Weights of a small GPT-style language model, trained from scratch on English Wikipedia.
Size: 14 layers, MLP 768 GeGLU.
Each number is 128 + 32 x the weight over the matrix's rms, rounded and kept within 0 to 255. Layers, rows and columns count from 0.

# layer 5 MLP gate, 768x256, rms 0.0638, rows 101-117, columns 0-63
[[ 67  92  71  92 109 163 154  89 167  26 113 129 151 174 117 155 161 150 130 162 150 147  94 141  85 152 168 114 163 139  95 127 129  76 191 133 178 120 176 141 134 120 112 147  83  78  91  91  69  98 120 196 115 121 104  95 175 124 159 124  94 127  92 132]
 [ 73  81 116  86 173 150 130 124  80 117 121 166 113 104  77 181 144  91 109  82 153 106  96 191 149 124 114 110 186 136 156 165 140 153 146 111  91 125 122 109 109 121 136 144  92 168 110 151  87 126 165  89 111 153 104 134 151 132  96  61 163 147 100 114]
 [113 115 103  68  78 179  80 115 126  82 125 142 108 133  66 121 145 150 104 140 142 123 173 136 102  85 145 169 194 138 170 160 108 101 123 127 125 111  99  97 150 142 131 134 117 132  66  97 131 135 154 146 182 138 173 125 143  70 151 125  89 158 113  94]
 [103 151 118 101  76  99 143 104 111 129 150 144 137 115 108 123 159 157  43  85 136 127 127 102 105 136  54 157 157 122 115 132 139 124 124 144 160  69 119 131 150  73  73 127 146 151  75 182 191 129 150 174 121 102 147 123 156 100  88  86 200 143 121 100]
 [ 77  88 162 152 195 113  78 167 164 146 134  88 143 172  99 102 110 116  91 140 115 172 111 115 105 140  84 151 119 136 101 126 154 106 155 140 129 155 126 148  99 194 140 161 156  93 140 223 141  83 137 132  81 130 207 140 139 117  83 176 143 165 150 104]
 [131 142  96 148 111 122  90 111 114 123 120 153  68 111 121 117 154 147 122 204 162  81 127 135 127 131 162 119 116 123 118 149  93 159 102 108 116 137  71 180 101 121 140 150 152 135  83 123 148 134  93 161 147  68 115 134  98 147 127 133 128 150 123 164]
 [116 119  91 129  89 131 132 112 132 126 114 164 112 122 121 112  80 100 159  93 113 190  89 112 164 195 181 125 147 131 127 129  88 113  76 151 109 153 101 127  93 113 139  89  95 111 106 170 140 193 173 185 111 113 126 121 148 113  84 112 120 147 146 113]
 [107 148  78 100 160 135  84 149 118  66 127 179 103 118 156 129 126 137 164 169 163 112 134 113 156 139  62 112 112 152 203 169 171 143 165 136 147 130 132 103 159 134 142 129 143 107 102 107 132 158  97 177 132  90 110 108 142 146 153 154 161 130 158 135]
 [168 129  94 121 135 113 118 166  94 115 180 110 140 183  95 164 109 127  90 108 113 146  97 102  55 149  93 173  98 125 115 142 137 150 133 119 141 103 113 150 115 158  86  87 132 134 148  80  89 140 122  96  96  84 170 138 160  95 141 157 130  82 164 103]
 [ 89 122 151 132 150 128 113 137 124 109  69 177  92 142 115 127 131 108 122 101 146 114 141 139 131 132 164 169 138 151 221  73 142 145 143 135 138 167 105 177  85 136 141 149 170 105  94 139 188 150 123 102  94  55 166 119 134 151 102  90 114 112  92 130]
 [120 128 123 126 174 157 138  92 159 140  81 192 108  90  89 123 175 139  77 109 127 102 138 134 123 113  98 101 111 159  89  42 178 127 129  64 162 115  64 106  94 144 147 109 116  53 139  75 163 169 127 156 166 121 151 144 155  95 152 141 165 161  97  89]
 [185 108  41 113 118 154 111  66 119  70  82 102 112 125 159 140 114 137 128 130 146 184  97 150 112 167 141 141 118 147 164  95 104 198 159 147 118 162 181 139 124 118 124 101 113 140  70 165 129 124 101  89 123 136 140  89  93 162  28 173 106 141  59 170]
 [100 106 146 148 165 160 156 133  80 107 130 150 115  71 133 181 131 150 127  83 114 169  86 148 160 147  89  70 129 129  68  89 106 190 164 126  83 136  68 143 100 117 125 192  89 138 150 170  96 117 144 100 160 133 145  99 113  79 143 114  58 101 125 148]
 [136 150 125 114 106 143 187 102 113 138 170 177 134  79  97 120 137 137  99  98 108 160  48 160 110 138  78 116 169 119 129 102 160 151 101 143 173 185 150 112 122  75 107 102 136 133 116 104 117 173  98 159 147 119 177  98 141  70 118 110 159 125  81 133]
 [144 114 147  88 137 149 130 163  82 112  95 193  96 126 149 130 103 129 136 134 174 110 107  83 130 122  60 115 131  98 136 137 138  82 156 101 192 167 167 111 151 164 138 123 202 112 162 188 124  95 143 122 102 163 136 117 144 176 160 111 125 117 129 107]
 [161 154 154 107 141 187  81 152 137 105 135 103 154 174  82  65 148 185 139 120 123  58  97  73  86 111 171 115  26 139 171 174 121 113 138 105 145  91 159 126 139 147 174 103 126 144 113 135 113 128 139 126 119 120 116 140 131 132  64  95 156  90 151 165]
 [174 123 131  87  91 123 182 122 140 179 132 120 163  64 102 142 159  86 135 160  84 165 124 163 190 162 148 121 138 143  92 165 110 125 161 109 146 176  77 145 140 123 111 102 132 112 113 147 111 152 126 101 117 162  93  86 140 114  33 125 146 130 171 172]]
# layer 5 MLP up, 768x256, rms 0.0661, rows 101-116, columns 0-63
[[145 151 174 104 110 146 152 157 152 150 161 135 152 115 108 141 178 149 157 143 148 128  99 160 129 107 129 167 133  96  11 126 111  91 104 128 154  92 144 113 121 115 129 139 127 131 165 114 108 119 157 160 179 143  88 150 167 101 152 167 123  81 158 140]
 [175 166 121 131  88 116 114 129 135 133  76 134 149 136 130 139 115 109  71 109 131 123  78  44 148 126 133 142 177 144 128 146 104 114 106 173  84 130 103  99  73 131 165 104 124  78 135 101 122 151 149 114  86 107  68 116  79 129 157 126 180 125  95 126]
 [112  75 147 113 105  34 103  75 119 148 155 120 134 124 171 111 125  62 115 149 180 167 143 182 145  76 132 153 120 137 149 143 119 133 140 127  85  91  82 111 145  40 124 137 192 155  79 132 134 136 153 163 164 113 146 148 141  79 136 145 100 141 140 151]
 [ 91 171  97 112  15  76 198 135 134 183 118  44 131 161 131 108  83  70 112 151 102 184 106  55  94 149 103 184 101 168 140 176 127 143 117  95  66  89 149 114  99 109  56  81  73  73 125 120 110 127 145 131 127 136 113 144 133 171 109 128 164 148 143 151]
 [135 128 160 133 152 125 118 158 108  82  92  85 113 154 143  92  98 165 106 138 164 135 126 190  90  67  89 111 184 110  65  83 150 145 211 149 115 109 177 118 139 121 116 155 144 108 134 136 159 109 150  84 106 136 147 183 156 103 140 141 109 104 134 108]
 [141  75 157  93  82 123  89 133 161 143 178 187  93 153  91 101  81 170 200 168 159 112 125 120  73 120  58 104 112 127 154 135 119 181  68  93 120 137 140 113 111 113  94 136 117 133 126 104  67 108 117 120 100 166  69 143  81 127 139 150 105 105 174  85]
 [164 120 113 129 174  88  85 121 131 138 140 119  90 134 111 131 148 137  93 121 138 113  99 101 110 121 135 148 100  89  85 183 102 176 166 156 173  99 101  47  72 132 116  77 160 124 125 105 136  72  91 174 130 116 127 103  78 132 100 144 139 154 108 168]
 [126  83 133 120 131 171 169  98 134 124 121 147 101 125 119  31 151 128 126 104 104 170 116 142 103 125 129 162  98  76 176 100 111 153 155 175 164 124 130 183 121 103 159 147 169  91 164 129 126 118 118 174 145 130  84 143 104 182 100 107 143 154 161  75]
 [177  89 152 169 135  79 108 161 139 136 127  47 173 150 139 141 189 111 182  47 161  99 117 159 125 178 111 121 102 203 109 130 137 136 119 105  64 124 156 141  85 174 128 150  93 100 147 136  90 199 136  73 104 125 131  91  69 100  49 178 120 105 166 128]
 [166  87 145 119 149 142 153 145 150 137 113 123  89 127 131  87 176  76  96 120 129  97 140 139 102  95 113 189 131 150 141 130 167 121 119 125 114 185 126  95 129 133 108 101 139 102 129 150 100 150  52 156 117 137 103  92 128 147 144 126 167 123 133 141]
 [132 150 173 161 117 112 146  74 164 170  97 125 143 106 124 160  84 129 118  96 108 123 132 135 119 178  87 182 130 104 118 134 207  67 114  90 103 155 115 166 108 192  87 106  99 161  92 125 131 150 149 102 106 139  82 120 147 129 113 134 116 116  91  82]
 [ 93 116 139 185  58 166 154 122 131 132 137 141 136 101 146 149 146 158 121 107 138 158 111 203 126 165 102 104 173 137 123 147 126 146  94 150 172 133  60 149 121  82 171 112  81  88 117 123 120 106 126 178 127 137 187 105 180 159 190  98 112 157 125 133]
 [111 146 180 107 155 136 179  81 136 101 138 170 167 175 128  88 123 138 172 133 111  85 109 151 123  86 141 161 138 133  73 128 147 109 115 118 128 146 141 142 118  94 160 167  99 110 144 113  85  94  93 100 106  74 100 111  54 123 155 156 118 133 144 160]
 [133 111 161  90 109  97 126 163 119 171  99 186 143 104  89 134  94 164 119 135 144 147  59 125  92 129 127 150 125  93 155  60 151 129 122 115  91 179 123 203 129 179 179 132 122  93 137  85 106  65 102  62 102 145 143 125 141 175 142 194 185 138 111 184]
 [ 99 108  52 143 126 153 110 109 113 127 145 128  79 170 131 119  73 127 144 172 154 161  75 123 138  93 162  99 133 163 141 108  57 134 103 133  66  92 130 126 117  59 109 108 118 168 136 134  57 136 136 167 113 102  86 126 156  63 231  94 136 106 149 111]
 [ 88 156 111 122 155 133 120 125 122 126 161 110 102  84 113 187 144  85 142 144 117 118  87 150 108 109 151 119 150 158 137 135 113 177  80 132 104 148 148 100  86  73 100 178 143 109 127 138 124 117 131 102 168 130 134 126 110 145 113 135 146 169 119 151]]
# layer 5 MLP down (transposed), 768x256, rms 0.0599, rows 101-116, columns 0-63
[[146 141 120 175 119  98 171  97  68 109 147  49 124 190 182 118 107  99  74 115 108 163 101 116 125 144 145 121 185 169 160 142 113 157 152 153 147 161 159 115 108 178 147 152 156 106  53  85  84 124 106 119  88 132 163 162 101 120 133  99 126 125 106 108]
 [171 166 141 197 142  92 129 141 146 116 134 115  92 146 130  99 166 136 156 186 130 108 151 136  77 134 102 118 105 140  76  60 111 111 151  93 117 134 151 161 156 123 108 127 152 136 124 117 112 134 111 157 126  83 117 113 120 134  91 109  85 114 138  87]
 [125 139 127 200 125 123  86 135 158 142 145 124 164 148  98 158 102 127 136 151 101 129 145  76 118 109 125 112 102 117  92 148 171 143 120 143  88 145 175 120  68 128 105 115  93 150 128 174 129  93  50 105 118 135 115 128  87 100 156  83 146  65 152 138]
 [ 74 167  70 117  37 112 113 113 130  77 139 124 102 105 100 112 108 137  67 105 120 124 176 121 104 116 206  97  81 123  87 156 105 151 130 128 226  93 115 113 127 136 157 179 140  88 112 127 187  94 134 153  98 162 170 158  90 110 141 127 118 147 132 165]
 [133 173 171 141 200 126  89 147 128 135  40 130  99  95 119 110 152 143 122  76 139 156 107 108 113  40 143 151 154 161 113 129 127 142 130 122 105 143 137 126  89 174 165 154 124 187  94 134 129 162 118 138 167  89 134  85  92 112 132  96 111 126 125 147]
 [142  96 158 150  72 135 133 154 121 139  99 153 196 140 154 123 123 120  95 103 108  87 122 142 108 136 137 196 155  96 133  57 115  96  88 166  98 160 137 143 117 132 176 145 135  36 140 190 127  99 124 129 143  83 158 141 191 132 171  71 106 157 113  86]
 [132 137 164 185 120  66 179 144 120 113 129 143 110 169 104  96 143 120 162 140 119 135 100 165 138  67 104 150 102  68 171 130  94 137 111 163 149 180  49 185 101  87 151 135  94 136 125 180 102 173 133 113 140  94 133 107 132  58 160  87 144 118 114 116]
 [116 136  90 123 152 117 143 105 154 120  78 170 108  90 134 129  96 101 158 127 153 111 144 108 140 120 169 183 140 135 115 122 210 107 145 106 125  78 121 120 148 160  65 134 143 104 141  89 115 163 128 141 131 125  52  92 140  92 138 173 120 157 116 135]
 [165 119 179 171 140 101 147  78 163 115 125 150 114 168 195 158 164  92 141 114 137 141  96 180 135 150 108 110 121 114 135 111  78 120 189 111 125 229 133 174 155 125 144  88 142 144  53 160 129 135 183 114 163 154  94 109 131 138 104 194 156  99 156 100]
 [133 145 103 163 171 140 128  85 142  77 144 153 130 162  99 126 111 140 127 129 127 127 100 141 156 154 155 159 116 176 140 104 156 145 112 108 114 155 118 149 177 154 135 175 147  87 122 113 134 166 130 149 112  84 173  87  94 128 111 115 101 111  66 179]
 [119  98  97  80 132 113 141 163 142  65 166  89 104 172 123  64 165 144 163 133 101 135 109 132 112 104 171 108 130 102 167 127  68 166 147 164 101 151 149 134 168  47 138 161 160 169 121 150  79 133  97 116 156  78 132  97  64 103 123 154 119  90 170  96]
 [101  96  94 180 123 110 164 196 119  95  54 103  95 168  90 145 125 122  82  85  86 163 134 140 134 143  84 115 126 108 109  94  58 164  98 147 142 103 148 148 179 121 106 137  92 109 143  70 128 161 130 134 116 139 136 166  86 161 160 126  84  92  82 147]
 [ 94 130  97 156 172 164 115 138 137 104  92 127 143  55 134 164 110 124  70 114  53 112 159 133 122 169  95 103 104  84 127 127  79 122 115 160 113 119 105 129 120 113 160 130  92 118 159 173 152 150 152 150 149 176 146 131 161  97 171  84 104  81 150 124]
 [121 101 110 152 102 102 149  84 106  79 103  73 155 115  91 120 159 106 146  69  81 170 135 133  82 130 113 159 100 138 104 165 141 121 113 129 106 104 134  82 186 102  71  98 159 150 117 146 101 137 124 142 122 126 113 111 111 159  68 116 140 150 134 107]
 [145 122 100 138  84 154 121 139  85 166 153 171 172  95 185  96 134  74  76 162 106  88  47 152 135 164 139 111  84 131 129  89  61  45 102  81 120 144  64 151 165 155 166 116  99 130 162 113 128 140  93 112  55 112 167 142  90 129 145 165  77 104 134 108]
 [122 159  90 148  98  92 129 128 162 130 159 136  73 132 133 124 160 142 115 125  95 147 124 109 127 153 141  85 115 126  98 129 146 101 114 143  94  85  80 165 146 110 172 180 176 149  97 142 190 138  88 150 130 121 161 149 144 134 138 159  96 114 142 112]]